{
  "norm_place": "pre",
  "rope_base": 10000.0,
  "init_std_up": 0.0413,
  "batch_tokens": 32768
}
Each number is 128 + 32 x the weight over its row's rms, rounded and kept within 0 to 255. Layers, rows and columns count from 0. The size above them is the row's rms in percent of the matrix's.

# layer 5 MLP down, 128x512, rms 0.242, rows 22-126, columns 64-127
size [103 103  99 102 104 106 109 101 105 103  96 101  97  99 104 101  99  99 100 109  96  96 103 101 117  98 101  97 101 103 100  95 102 100  99  95 101 104 103  97  96 107  98  98 102 100  95  99 104  99  93 101  97 100  97  99  99  95 102 104  96 103 100  97  91 101  87 104  97 101 100  96  98  99 106 100 123 100 100 103  93  95  94 102  92  96  92 100 100  96 100  93  99  95  92  98 101  96  98 103 102 103  96 105  98]
[[128 125 129 117 163 156 138 160 128 172 174 172 163  57 154 121 126 121 155 107 114  95 117 174  99 131  68 143  87 101 145 157 102  79 202 121 202 120  82 151 111 126 118 156 149 124 141 150 176 113 144 111 130 170 123 137 155 117 138  72 160 102 166 121]
 [156 131 124 121 164 121 131 118 121 139 181 172 112 108 132 138 160  81  61  63 141 106 142  98 121 163  85 144 102 119 205 121 105 114 165 142 135 107 145 155 115 146 105 148  89  95  52 115 116 111 118 172 138 104 113 138  96 126 137  94  95 161 121 115]
 [ 89 126 129  80 153  87 112 127 150  89  56 117 136 140  93 172  98 168 101 128  78 128 136 116 130 108 132 145 100 159 141 163 153  98 210 132 111 189 127 118  84 177 186 138 123 103 112 173 116 145 113 100 120 157 117 150 113 109 117 147 133 112 120 147]
 [188 101 109  98 113 129 152 120 156  49 184 113  81 145 195 143  87 104 166 107 114 173 255  77  95 149  92 113 137 114 116 101 155 169 130 104 146 155 151 118  93 131 146 135 122 114 124 133  96 121 129 131 111 155  70 106 146 163  82 148 161 170 101 103]
 [100 119 113 165 103 153 100 112 100  92 110 130 161 174  54 142 169 105  88  90 105  58 137 146  77 165 137 160  78 115 144 133 116  58 126  72 102 100 131 197 134 118 100 145  99  83  85  93 102 138 137 127 133  76 123 140 139 133  93 127 128 188 152 154]
 [111 104 145  82 114 138 121 106 171 146 177 168 170 135 117 162 134 124 143 138 151 113 194 127 128 102 139  90 148 115 132 165 111 168 156  61 122 181 114 112 137  98 155 154 119 145 209 117 161 108 135 100 162 148 101 208 103 138  93 120 118 151 119 140]
 [195 140 145  80 124  88 156 103 105 123 107 154 180 139 107 134 133 101  98 164 166 201 156  97 148 111 128 115 136 134 103  82 101 152  88 155 119 169 150 115 109 111 110 102 168  53 136 118 162  89  92 170 135 133 143 129  93 141 134 136 169 139 115 113]
 [ 97 123 113  78 107 147 141 130  71 138  75 120 147 143 110 129 135 132 115 148 122 117 125 120 134  77 131 134  28 199 113 137 135 192 100 183  97 120 100  85 132 125 163 158 120 135 103 153 178 138  97  76 189 101 148 163 171 170 148 188 161 118 123 145]
 [167 147 140 130 166  88 126  66 127 162 124 196 115 175 103 127  64 139 142 121  70 113 119 153 176 145 142  52 170 141 133  96 141 132 174 142  97 158 109 179 140 158 134 177 137 101 132  91 111 142 138  64 156 128 152 141  84 133 105  84 110  75 154 135]
 [144 100 124 167 111 104 152 173 158 179 175 148 192 136 110 161 105 101 141 163 106  28 113 172  92 110 156 175 147  89 151 132  94 107 135 142  95 121  86 146 103 149 124 121 134  89  91  93 117 140  90 149 184 125 134 159 156 169 101 122 127 105 124 171]
 [103 107 131 149 144 119 129 140 113 138  65 154 151 107 132 135 127  78 148  85 121 124  71  76 170 137 118  78 150 113  72  84 147 106 156  96 153 166 158 114 125 166 132 122 148 154 143 165 165 111 128  96 111 104 150 135 105 142  77  93  93 110  99 106]
 [130  97 108  71 108  91 128  67 141 152 134 116 188 112 100 143 122 107 127 122 136 144  64 161 144 117 137  95 110  87 153 130 148 186  91 148 129 154 136 176 199  99 147  89  63 124 150 170 182 138 113 150 108 136 110 119 165 163  97 141 144 164 128 113]
 [ 90 133 164 116 161  96 123 114 149 120 131 154  98 160  91 143 157 142 104 152 115 106 136 107 119 111 145 114 115 170 151 109  75 137 154 108  94 121  74 134 167 118  98 211 163 109 132 175 161  88 176  73 112  88 113 124 115 138 154 110 116 164  91  61]
 [125 136 145  97 103 132 157 202 162  69  18 110  95 162 112 150 113 118 113  94 145 153  82 147 156 157 123 105 157 105 104 130 144 113 146 108  65 132  84 139 138 106 115  91 124 108 131 119 109 106 117 138 144 110 203 118 177 191 136 132 130  84 131 131]
 [181 149 119  96  87  58  88  64 135 121  72  94 134 105 134 158 130 175 191 135 108  71 129 153 137  94 105 176 120  92 169 158 173 151 172 124 110 144 157 157 147 199 129 161 100 147 123 155 142 123  42 103 181 122 110 118 189 108 135 182 123 178 175  85]
 [ 83 120 134 125 134 113 152  81  86 153 194 122 101 108 134 124 134 134 240 142 153 222 110 149 150 125 143  99 113 151 138  88 171 155 115 104 124 145 145 171 159  99 128 135 111 146 164 182 154 137 176 104 111 125 158 122 200 122 174  74 179 186 115 156]
 [ 91 202 135 139 101 148 147 115 127 145 125 154  50 174 159 148 188 152 155 115 152 177 150 146 124 112 134  34 143 189 141 134 160 150  82 151  65 169 131 122 134 119 110  85  95 113 180 142 128 110  95 111  73 130 120 135 173 154 158  87 133 125  99 133]
 [161 134 107 113 169 147 180 160 175 104  59 149 156 137 156 100  65  92 148 112 161 105 168 182 127 179 132  96 112 140 107 112 126  57 169 116 182 111 192 129 118 144 118 123 101  95  44 204 143 161 154  88 131 131 132  78 113 133 164 147 136 146 144 145]
 [133  96 187 133 134 109 116  83  86  68 128 135 128 135 122 118 120 115 143 114 110  75 178 172 178 171 155 108 145 144  94 134 115 111 131 110 141 149  85 138 157 184 113 123 152 148 171 100 134 151 122 106 130 150 101 107 127 123 133 128 124  95 134 139]
 [144 146  99 103 130 130  76 144 159 112 185 167 101 152 111  97  67 142 160  91 119 102 178 119 137 152 115 121 124 149  64  96 103 189 119 155 128 117 157 128 128 143  92 178 125 182  81 141  94  85  76 111 117  96 105  87 105 133  84 106 169 102 158 159]
 [107 172 102 112 130 136 104 104  87 134  88 129 140 154 154 144 146 144 130 100 125 127 143 134 167 125 191 107 158 127 154 159  52 153 132 143 115 108 192 137  88  91 149  98 147 118 160  88 145 167 133 141 182 159 147 152 102 202 155 178 129 164  88 151]
 [106 147 146 152 102 136 180 112  97 116 161  89 155 130 166 126 131 118 110 136 141 184  75  57 178 148 123 121 158 148 133 152 136 103 133 135 135  78 150 132 132 179 178 190 109 149 121 142  90 110  58 101  79 145 140 112 169 103 125 175 123  97 107 178]
 [104 100 136 132 155  91 118 166 127 104  85 168 166 148 181  71 131 127  96 119 152  97 133 126 142 152 192 120  99 142  35 209  92 107 122 126  91 138 121 182 115 121 127 165 133 125 128 118 175 113 184 156 124 183 127 145 123 125 160 116  85 114 102  94]
 [150 153 206 105 148  87  97 101 176 109 168 111 110 179 157 185 149 152 143  35 132 145 168 102  81 105 160 114 142  81 125  97 110 101 130 178  67 133  67 112 122 122 126 137 152 147 165 137  97 109 162  91 115 105 143 132  79 174 154 107 115 154 138 102]
 [115 137 115 101 138  36  96 144 117  96 140  80 113 107  95  92 152  72 153 182 201 102 168 119 111 143 107  72  97 171 127  81 108 120 110 140  58  74 169 144 129  94 206 123 122 127 139  87 136  73 149 168  94 129 155 128 140 160 111 190  82 116 106 113]
 [116 124 170 141 139 132  94 106 110 152 158 109 150 139 138 178 197 147 147  88 120 110 136 191 120  83  62 143 147 109 168 142  76 142 106 152 104 129  94  84 147 111  91 118 160 140 152 141 157  94 161  98 110 165 134 125 167 136 100 158 101 145 136 142]
 [104 168 136 110  93 105 106 122 147 213 127  92 111 146 165  99 124 133  87  82  96 193  88 127 171 156 186 105 130 132  99 154 146 181  79  87 130  97 116 128 163 129 184 118  79 106  78 116 121 105 153 113 145 127 108 176 138  75 107 147 125 140 139  64]
 [167 143 116 140 112 147 140 120 130 118  97 136 101 118 189 159 150 102 116 131 123 149 186 117 112  89 142 120 121  84 117 135  98 144 121 169 126 106 172 104 157 157  86 181  81 203  92 158 115 121  53 139 158 100 163  91 132 142 190 139 149 126 146 156]
 [141 116 173  84 123 140 164  89 117 152 123  96 142 193 127 142 133 153  47 126 158 128 133  83 146 144 117 115  80 148  55 192 126 195 117 118  81 106 135 155 103  98 117 141 124  98 175 108 114 138 187 120  91 130 102 120 147 143 127 192 176  71 143 147]
 [135 102 132 191 130 101 118 128 138 128 148  93 157  91 155 172 144 140 102 120 170 117 136 113 157 130 134 105 122  90 119  92  98 125 104 127  86  83 142  85 157 114  97 145 147 156 144 137 105 124 174 157  92 109 146 117 136 180 171 105  67 133 121 150]
 [ 95 198 136 145 205  98 133 144 121 105 158 151 140 151  80 101 117 110 135 167  67 184 142  70  85 129 158 115 112 105 134 136 131 168  96 122 143 140 128 153 101 122 124 178  76 100  63 136 161 112 125 149 156 141 154 159  51 111 152 134  65 118 136 138]
 [149  44  85 130 123 128  66 137 152 129 147 156 198 122  90  87 200 128 159 140 133 148 163 169 160  94  92 149 131 129 167 141 133  95 161 113 108 175 127 155 104 140  81 111 140  91 136  80 167 130 166 153 109  85 108 135  91 101 122 135 171 140 147 101]
 [128 145 100 158 141 116  79 112 144 170 118 143 167 120 118  60  77  82 128 118 165 110 112 134  61 106 140  93  94  97 120 112 169 161  78 127 151 152 143 158 132 120 158 117 113 125 128 117 121 104 128 129 126 115 113 129 135 180 147 125 132 197 193 106]
 [108 119 123  91 141 104  90 143  91 108  99 152 137 148 140 115  34 181 102 156  77 138 127  92 152 147 159 142 193 101 121 108 134 118 110 131 126 155  82 100 159 111 119 152 165 167 136 129 162 116 163  90 191 155 124 126  87 117 145  76 138 164 125 116]
 [ 73 108 143 129 194 150 119 168 106  81 102 123 117 131 127 113 104 104 102 155 169 122 108 102 118 130 109 101 162 142 145  44 121 152 124 175  97 146 133 136 129 108 121 126 168 179 114 117  77  96 170  97 143 158 104  61 124 112 119  94 105 214 135 182]
 [102 112 181 168 131 139 103 123 136  96  71 187 116 150  67 127 111 137 195 105 141 177 120 143 143  92 102 133 103 134 134 123  57 149 114 154 164 103 168  80 159 133  95 145  88 117 104 190  79  99 136 141 126  64 139 124 130 158 225 113  99 149  96 149]
 [161 101 120 130 172 143 113 142  97 111 116  82  78  94  66 148 104  59 104  82 121 117 173 182 124  89 131 141  81  85  76  91 108  94  90  71 137 144 147 164  50 133  83 129 136 119 106 179 124 166 101 133  96  73 174 116 107 142  82 130 149 116 111  94]
 [123 161 192 120 145 141 170 140 156 126 177 189  91 134 121 135 126 146 140 104 108 181 108 142 133  90 114  31 132 193 150 127 162 161 118 156  94 128  82 134 188 164 141 122 180 122 212 150 120 150 151 105 128 112 153 121  88  97 112 125 147 149 120 151]
 [134  96 113 104 135 160 128  81 155 136 205 149 133 118  66  98 126 125 130 153 174 124 139 142 123 156 120 121 120  86  54 128 168 159 106  99 162 104 141 137 160  99 148 139  87 146 196 145 132  75  99 200 149  95 123 130 145 176 150 163 103 137 103 139]
 [180 111 130 136 123 148  88  93 122  75 156  84  98 149 149 150  91 111  82 128 107 124 151 169 112 108 137 116 175 128 143 113  60 108 163 150 120  87 100  81 148 107 151 165 162 131 192 127 154 138 128 134 164 125 110 111 133 110 144  99 142 140 182  60]
 [124 147 104 137 121 117 126 191 125 108 116  44 115 113 155  79 101 136 105 120  87 144 167 177 146 122 125 112 104  39 144 164 181 111 122 122 110 118 142 163 129  68 170 114 123 140 129 156  98  89 155  52 150 137 142 123  67 169 143 121  71 152  48 154]
 [ 91 127  91  96 156 121 114 111 144 117 134 145 111  60 158 168 125 141 169 144  65 138 123 198 138 140 165 157 114 200 138 191 175 143 113 130 115 170 154 151 105 150 179 137  88 178 100 153 146  94 113 126 176 145 131 162  68 147  81 151 157 141 114 106]
 [135 124 137 135 129 139 118 144 162  89 124 148 100 142 137 108 123  82 125 114 121 127 164 156 106 142 128 143 196 131 103  84  84  76 133 161 168 185 155  97  93 158 112 120 153 116 124 129 115 105  68 173 187  75 112 134 113 131 151 120 169 102 134  85]
 [147 108 117 119 121 115 105 112  96  53 148 182 113 114 105 130  98 162 173 131 137 124 151 113 209 156 116 167 114 138 112 119 138  79 138  96  90 104 126 111 100 174 156 121  70  81 153  64 138 140 112 121  41  95 167  81 141 191 132 178 106 153 129 115]
 [158 117 138 184 111 150  96 159 142 126 167 113 125 125 113 139 158 145 142 143 100 160 101 116  73 140 151 166 116 118  94  82 153 109  78 114 116 107 175 104 147 140 224 115  87 150 149 177 145 181  94 109 155 172 130 109 138 137 141 170 104 202 111  95]
 [107 127 101 168 150 132 164 111 174 204 116 192 156 141 121 108 134 136 156 115  87 108  91 171 182  93 164 150 149 178 142 150 179 163 109 135 176 177 111  47 128 107 160 139 103 100 203 178 150 127  97  99 161  93 168 108 109 115  82 137 123 108  54 140]
 [161 127 112 112 193 118 164 139 132 166 134 154 131 183 166  98 130 155 156 161  87 108 180  88 161 150  93 118 138 135 128 151 209 109  60 145 127 132 118 116 128 136 144 141 146  93 132  65 122 119 136  38 149 169 146 141 130 121 148 114 121  78 143 142]
 [ 83 197 105 165 105  80 197 153  62 139 135 133 118 131 155 118 171 126  93 141 140 155 151 120 184  83 138  68 107 152 155  94 212 124 152 147 111 136 163  74 110 144 132 106 179 117 146  58 175 148 153  95  84 127  73 126 106 124 170  96 118 108 115 137]
 [ 64 188 125 135 127  50 161 134  65 142 146  57 105 137 129 181 116 118 105 112 176 220 133 101 117 118 147 161 124 145 179 142 140 156 166 141 124 128 117  69 102 109 128 109 145  84  99 126 164 149  99  95 174 144  99 151 103 155  50 116 126 119  92 109]
 [136 145 110 101 118 157 145 126 112 138  86 134 181 122 136 154 132 122 170 145 132 191 173 134 113 117 114 119 173 103  41 145 167 159 100 140 144 149 137 121 129 164  98 100 128 136 129  75 101 112 169 142 131  79  92 156 139 155 109 153 179 149 178  91]
 [165 121 107  91 147 130 107 131 154 121  85 126 129 103  69 114  89  85 145 110 130 141 136 165  85 142 166 135 115 106 148 176 116 138 180 185 105 113 132 141 177 144 173 139 131 138 112  91 100 131 159  93 105 137 165 111 189  87 144  95 110 134 109 112]
 [ 85 106 159 108 166 131 159  91 111 133 101 163 158 141 116  99 152 111 168 140 165  98 123 129 149  78 134 154  78 139  94 138  65 106  99  27 108 115  83 149 194 136 130  76  93 110 193  62 108  97 128 182 131 156  86 105 120 122  95 118  64 117  95 145]
 [153  92 129 128  87 103 163 136 156 184 187 111 121 180 105 187 126 134 100 110 120 183 130 167 183  95 104 110 166 118 101 157 139 126 162 125  68 103 140 149 131  76  77  77 114 118 116  84 134 119  87 149 138 117 153 151 124 123 142  98  68 122 150 112]
 [120 165 147 102 171  99 114  93  75 129 180  97 134 130 170  73 136  64 218 118 152 153 122 137 113 115 100 103 214 101 106 196 115 101  73 138  84  78 111 162 147 128 153  65 106 168 144 121  99  89  98 137 133 179  83 172 109 138 100 136 119 151 133 122]
 [ 71 102  88  88 146 126 137  52 107 133 120 116  99 123 158 133  88  95 138  90  60 120 140  91 122 109 159  70 101 127  98  99 128 146 129 104 144 139 162 185 118 187 106 229 131 146 163 125 117 159 143  87 107 137  53  82 160 129 171  65 119 148 147 123]
 [137 163 146 107 153 124 145 124  86 184 137 118 188  96 136 104  89 150  94  97  72 169 126 130 118  92  98 208 132 133  93 115  78 171 150 139 120 113 102  85  91 187  83  75 161 149 158 135 132 126 109 151 130 127 153 168 108 130  80 113 115 105  86 108]
 [118 166 143 106 115  95 106 113  69 119 137  85 144 162 129 124 127  90  71 159 146 138 156 141  86  45 108 150  86 144 139 122  88 135 192  75 131 120 118 119 115  90 173 165  80 116 181 166 138 135 135 115 148 122 119 205 154  69  95  85 116  77  91 113]
 [157 114 143 131 120 108 162 123 160  82 103 180  92  83 173 117 109 117  70 114 151  68 141 106 142 196 149 140 148 129 147  84 172  59 148 196 166 185 114 144 118 165 114 161 100 109 191  92 136 101  89 166 116 125  88 138 101 135 106  83 142 156 116 192]
 [130 145 125  96 128 151 152 115  65 137 135 149 144 121 139 137 140 133 155  83 111 137  74  68 111 157 142 138 142 180  94 167  91 128 143 176 136 126 111 176 116 158 181  91 167 140 121 167 142 147 126 112  81 122 102 124 157 123 200  97 142 165 160 147]
 [ 97 143 159 194 136  65  79 163 106  79 134 140  99 157  75  97 137 100 113 126 144 146 125 202 151 103  75 155  95 133 134 184 173 155 139 174  98 141 119 159 127 118 144 128  52 147 147 162  90 140 147  85 113 144 144 158 120 166 133 177 112 184 138 147]
 [202  93 157 135 137 132  66 142  75 139 116  75 138 162  57 124 115 121 118 108 114 117 154 112 113 215 162  62 108 164 146 114 134 116 154 127 136 151 173 124 127  59 228 121  97 121 192 110 113  68 119 137 136 125 134 120 137 150 139  86 160 138 135 118]
 [103 157 138 121  44  99 137  99 136 170 168 109 138 177  89 109 128 115 130 144 165 124 152 110 123 141 103  85  89 141 167 137 177  60 165 124  94 136  94 120 161 151 191 118 208 115 204  76 117 113  96 144 159  97 139  72 187 118  82 112 107 119 148 124]
 [157  89 102  80 133 142 146 139 173  80 141 166 106 142  96 133 129 124 150 112 176  74 176 131 101 150 102 191 143 159 154 123  78 114 148 108 137 145 117 141 146 109  99 163  29  99 180  79 119 154  79  93 163 116 172 154 209  98 120 175 141 121 179 134]
 [106 115 110  88 167 113 178 127 132 146 110  49  89  97  90 107  96 137 131 111 207 169  63 131 117  89 136 180 127 139 101 110  97 186 106 141 135  76 165  37  44 145 135 128 107 152 189 102 109  77  81 188  92 184  89  92 132 146  87 161 121 118  70 109]
 [180 128 142 177 116 127 125 134 175 160 159 136 133 167 106 131 152  73 105 197 151 147 151 131  96 102 171 139 127  30 153 122 135 190 174 206 100 126 122 145  89 131 122 134  97  97 112 125 101 149  89 129 117 118 116 143 156  73  91  55 140 121 127 112]
 [170 176 146 177 106  44  91 142 197 137 115 121 204 147 106 154 108 141 172 159 146 170  77 106 166 101 137  68  82 134 156 120 116 134 105 140 143 132  98 137 161 136 134 129  95 136 137  68 141  86 100 116 124 187 114 100 125 111  92  99 154 106 150 101]
 [158 188 102 122 158 105 130 159  69 104 150 128 106 152  67 156 143 129 144  93 136 139 115 170 158 109 126 153 184  86 134 168 148 143 154 139 175 127 147 102  98 112 134 155 111 131 116 136 104 122  80 118 101 194 150 158 153 122 171 153  97 171  74  88]
 [141  70 140 143 118 121 140 127 156 195  94 146 156 130 109 133 106 101 186 137 130  51 138 110  77 117 139 147 130 117 203 111 163 166 125 116 136  91 175 150 140 201 132 140 180 128 153  86 116 138 109 103  80  92 155 112 137 127  96 133 109 112 178 144]
 [101 134 121 118 136  92 125 142 176 155 156 122  99 126 157 158 102 140 111 168  95 124 190 106 120 146 146 141 170  96 146  91 129 112 149 130 143 117 112 116 128  87  73 165  99 165 137 122 116 130  80  97  55 127 136 132 130 101 151 104 138 105 117 102]
 [135 144 147 185 148 161 170 118  68 141  69 118 147 106  81 110 179 138 204 103 103 111 154  57 166  95 161  85 160  92 101 130 105  61 124 136 102  81 108  75  84 125 128  77 124 147 150 131 155 133 101 120 104 152 123 118  65 122  99  39 154 162 134 114]
 [146 115  95 156 147  98 131 178 131 136  98 111 100 105 163 114 131 150 176 120  93 161  82 112 128  95 125  74 122 114 166 127 131 104 122 144 126 157 123 124 130 106 112 100 112 146 153 108 128 161  91 118  90 132 145 154 108 100  73 127 173 114 126 129]
 [101 151 154  46 145 112 119 122  81 143  73 130 127 168  85 145 114 100 139 146 164 148 145  98 104 140 112 145  66 192 107 122 127 106 102 117  97 133 109 107 106  80 137 182 171 147 100 101 146  88 129 116 132  91  80 123 145 126 199  84  42  95 185 139]
 [121 102 152 107 134 126 116 121 132 132 105  99 111 149  68  84  89 135 124 106 125  86 157  85 121 132  78  69 149 141 144 128 150 137 121 156 139 103 172 165 122 172 139 168 193  82  89 160 102 178 177 131 148 160 124 114  92 138 109  65 157  93 105 141]
 [155 163 167 138 157  76 108 123 153 123 158 149  97 168 110  99 151 105  84 155 157  65 129 111  97  95 178 128 128 114  94 141  62  39 155 140 127  85 122 153 117 130 138  82 182 143  86 125 136  83 145 129  94 166 141 140 171 104 111  75 158  81 127  62]
 [ 72 188 113 133 129 112 151 119 154 130 115  97 105 116 164 159 181 136 136 135 122 106  78 142 174 172 124  95 129 148 183 175 118 108 124 168 144 164 104 127 124 138  70 102 219 154  96 161  81 114 155 109  96 164 140  99 118  98 160  25 186 164 200 102]
 [179 114 140 136 152 119  88 137 105 191 124 123 137 138 180 113 107 137 102  79 101 131 136  84 140 169 115 127 139  92  79 149 177 102 139 133 158 107 127 107 112 145  88 114 178 142  74 106 108 130 173 202 101 116  93 104 161 140  90 172  91  61 108 114]
 [126 191  85 159 106 125 132 115 140 124 138 130 114  81 182 141 156 122 141 101 131 178 134 147 114  95 132 117  87 127 113 117 195 157 118 208 180 169 158 125 123 110 121 115 137  98 165 112 106 129 156 154  87 103  70 179 141  86 143 173 127 134 111 116]
 [128 160 163 113 135 169  83 117 130 123  69 119 133 133 171 116  99 177 170 148 123 142 120 135 155 153 103  96 104 125 107  91 130 181 191 104 130 146 132 119  91 178  77 148 220 163  56 146 184 131  69 110 114 113 131 122 136  87 136 124 147 126 144 149]
 [116  93 149  58 141 136 123 135 113 134 177 109 132 162 135 135 130 114 127 127 148  73  82  99 123 109  63 159 209 157 150 133 136 158  85 147 124 129 128 155  78 103 134  66  77 116 161 108 125  99 149 128  89 138 147  93 165  87 136 152 120  78 136 102]
 [150 154  79 153 151 148  67 154  80 153 173 122 130 108 106 117 153 140 111  92 178 173 106 113 145 112  99 132 131  75 105 154  89  91 132 133 111 118 136 201  85 147 166 122 135 130 136 153 175 135 136 126 102 127 157 118 197 135 128 178 133 122  87  85]
 [165  91 108 147 141  85  80 149 122 137 200 137 174 191 115 129 161 153 178  93 122 138 160 165 125 113 127 133  90  91 122 104  64  85 148 172 164  97 179 154 133 135 104 114 124 109 136 183 187  98 105 150 139 108 167 152 132 116 118  90 157 115 108 135]
 [107 106  98  88 140  72 138 122  86 110 129 140 125 143 103  95 111 148 140 142 155 134 126 180 119 180  55 109  89 131 132 168 127  85  94 127 136 108 155  84 110  90 134 166  27 162 131 140 144 147 100 137 120  47 122 120 154 178  62 148 129 154 129 133]
 [115  73  94 175 167 103 104 140 108 112 105 145 137  83 204 119 132 121 161  80 149 113 188 186 169 157 134  80 105  64 128 195 110  95 147  88 128  81  97 170 108 125 151  98 133 140 114 103  86  93 127 125 115 139  96 108 203  94  69 120 147 152 168  96]
 [153  39 163 119 170 142 168 103 165  78 159 175 163  65 156 119 171 168 100  83 142 109 134 140 134 151  76 154 135 131  50 112 164 129 158 127 111 114 108 188 142 171  89 148 131 161 105 130 140 125  90  90 118 126 120 160 155  61 163  96 117 171 164 103]
 [100 157 166 162 147 145 124 145  49 153 160 112  63 153 133 152 142 123 102 159  70 123 104 105 146  81 189 150 135 147 123 109 161 108 100 107 108 125 181 107 160 158 164  69 138 175 154 152 137 123 118 122 176 161 148 169  71 125 133 138 100 176 169 182]
 [116 168 151 125 170 131 134  91 135 116 112 129  88 155 131 156 166 168  75 106 140 164 130 151 137 117 122 114  89 140  99 149 124 178 142 162 126 138 111 176  91  90 161  98  66 124 160 109  91 132  88 169 136  86 126 140 130 192  82 160 154 148 110 102]
 [126 169 113  67 158 118 152 148 105 123  80 104 117 129 163 157 131 180 127 158 111 162  94 152 177 105 172 141 205 100 139  75 145 125 154 154 134 130 144  91 156 194 149  96  88 126 160 110  91 133  91 100 190  87 157  67  92 110 130 156 152 104 152 136]
 [100 159 130 105 118 108  97 153 141  89 101 150 173  94 122 110  99 120 177  83  84 157 118 135 159 111 118  88  83 127 139 147 148 154 148 149  83 106 103 105 126 111 126 195 139 105 126 144 121 172  86 117 141 128 105 121 101 130 144 110 167 179 126  71]
 [151 126 120 126 139 131  87 162 117 141  94 178 149 145 136 143 123 122 115 124 135  75  94 127 131 109 168 133 154 184 119  99 140 166 109 119 144 177 131  65 117  85 156 129 124 109 105 135 140  91 128 185 111  92 105 201 104 130  92 149  92  99  86 105]
 [136  80 119  74 170 164 124 105 145 188  93 112 129 132 135 145  84 186 159  84  95 141 195 147  99 153 132  90 175 166 120 105 117 174 121 138 162 175 113 153 151  94 113 145  89 143 135 134 129 130 134 156  71 108 111 128 157 116 138 125 135 132 187 100]
 [164 141  96  88 113 113 163 127 231 120  89 155 148  71  96 157 195 156 154 134 138  96 159 143 112 123 124 130 112 107 137 104 135  81 156 130  58  95 117 166 114 110 142 152  68 125 120 138 129 158  99 112 140 191 131 144 150 118 134 201 155 141 117 126]
 [150 125  76 149 104 125 116 148 159 156 115 126 151 130 141  93 120 118 126 106 132 122 146  93 115  80 198 144 120  61  54 147  53 178 113 119 103  87 153 119 112 122 145 138 120 126 157 115 160 117  99 153 136 103 134 141 148 119 118 148  93 162 157  99]
 [101  99 113 145 129 117  83  92 164 116 163 124 130  42 142 163 180  89  78 104  72 180  84  92  74 146 144 157 109 166 187  37 105 190 130 153 128 115 167 151  98  96 139 139 133 115 108 149 169 137  89 132 134 160 123 123 167 130 165 169 145 147  96 142]
 [120 130  89  96 118  69 157 136 116 117 102  96 131 128  88 113  94 107 105 108 163 184 159 139 134 114  96 114  95  91 153 105 128 121  91 185 133 161 126 158 105 153 104 158 164 106  90 105 134 155 131 154 142 138 115 110 135 157  60  95  82 165 131 116]
 [147 147 152 156 132 112 114 104 139  36  53 163 112 183 127 194 167 165 106 136 118 128 145  73 182 152 147 173 116 165  93  65 138 107 181  96 115 128 123 132  86 126 110  85 148 149 168 100 194 136 145 136 135 122 136 112 120 112 119 157 142 125  78  66]
 [137  97 121 139  90 104 166  75  95 105 104 108 111 109  81 110  55 134 112 142 149 132  63 122  76 123 104 136 111 112 150 116 151 113  89  60 128 115 131 167 182 154  98 123 112 148 124 142 127 124 107 144 109  95 110 126 151 109 142 150 153 119 152 115]
 [125  76 174 149 129 140 120 127 133  60 129 141 157 112 120 145 155 139  94 162 142 121 140 103  86 162 106  97 121 104 116 151 108 147  81  93 115 114  96 148 171 119 118 110 112 123 145 118 127 163 119 167 167 148 175  68  54 155 122 159 142 171 139 142]
 [116 124 120 106 105 129  92 142  67 126 137 151  88 136 119 140 161 144  76 182  76  98 141 138 135 168 116 135 122 109 103 152 136  88  86 196 167  82 153 174  89 138  95 121 147 106  89 155 160  89 181 133 144 103 161 124 118 212 155  82  69 177 154 158]
 [ 78 145  83 139 107 110 127 151  96 143 191  93 129 143 108 109 114 116 131  76 138 189  74 109  81 176 152 143 149 169 126 129  91 122 125  83 136 169 172 165 112 106  91 109 169 117 103 130 151 115 106 105 195 120 131 102 167 126 116 167 119  68  97 169]
 [104 140 124 121 143 123 122  82 116 117  94  92 124 142 183 152 123  66  69 127 130 117 103 131  66 129 194 128 141 111 129 119 164  80 130 102 110 158 123 125 140 144  77  74  88 139 192 134 112 167 183 166 160 103 118 147 117 134 149 120 114 105 123  94]
 [155 131 129 120 102 127 136 105 194  98 125 117  62 164 143 167 151 100 159 123 137  90  85 188  91 111 169 164 130 136 126 136 165 203 146  53  97 206  70 138 188 132  75 145 106 111 171 212 139 121 130 141  79  48 150 105 154 117 207 108 159 193 131 179]
 [135  90 127  65 184 155  92 110  90 213 179 110 132 143  46 110 167 101 130 135 105 120 149 123 162 104  72 111 125 145  42 167 181 165 131 124 133 105  98 142 130 150  87 134 186 175 120 125 159 119 135 139 144 121 109 135 132 142 146 100  71 132 159 178]
 [128 154 108 157  48 114 119 116 116 131  99 162  79  90  95 137  81 104 179 110 122 171  83  80  67 137 103 101  82 144  78 106 163 124 144 128 126 108 140 118 111 147 135 151  76 112  87  43 136 109  79 119 153  85  86 126 126 145 115 145  72 106 166  97]
 [118  36 140 151 151 109 137 123 135 139 150 123 121 136  94 130 140 117 171 156 189 116 150 134  87 162 121 157 138  59 167 173  55 170  88 115 141 137 127 152 131 103 116 128  86 112 143 174 147 119 139 147  86  83  91 123 149 145 147 158 156 126 115  92]
 [ 51 142 155 106 120 105  98 139 134 102 133  81  79 149 115  83 140 156 165 137 111 161 111 190 196 145 154 104 103 118 186 136 167 170 109 190 113  94 129 106 154 103 103 104 142 175 114 153 160 112  88 133  69 150 134  93 170 140 155 186 125 147 135  94]]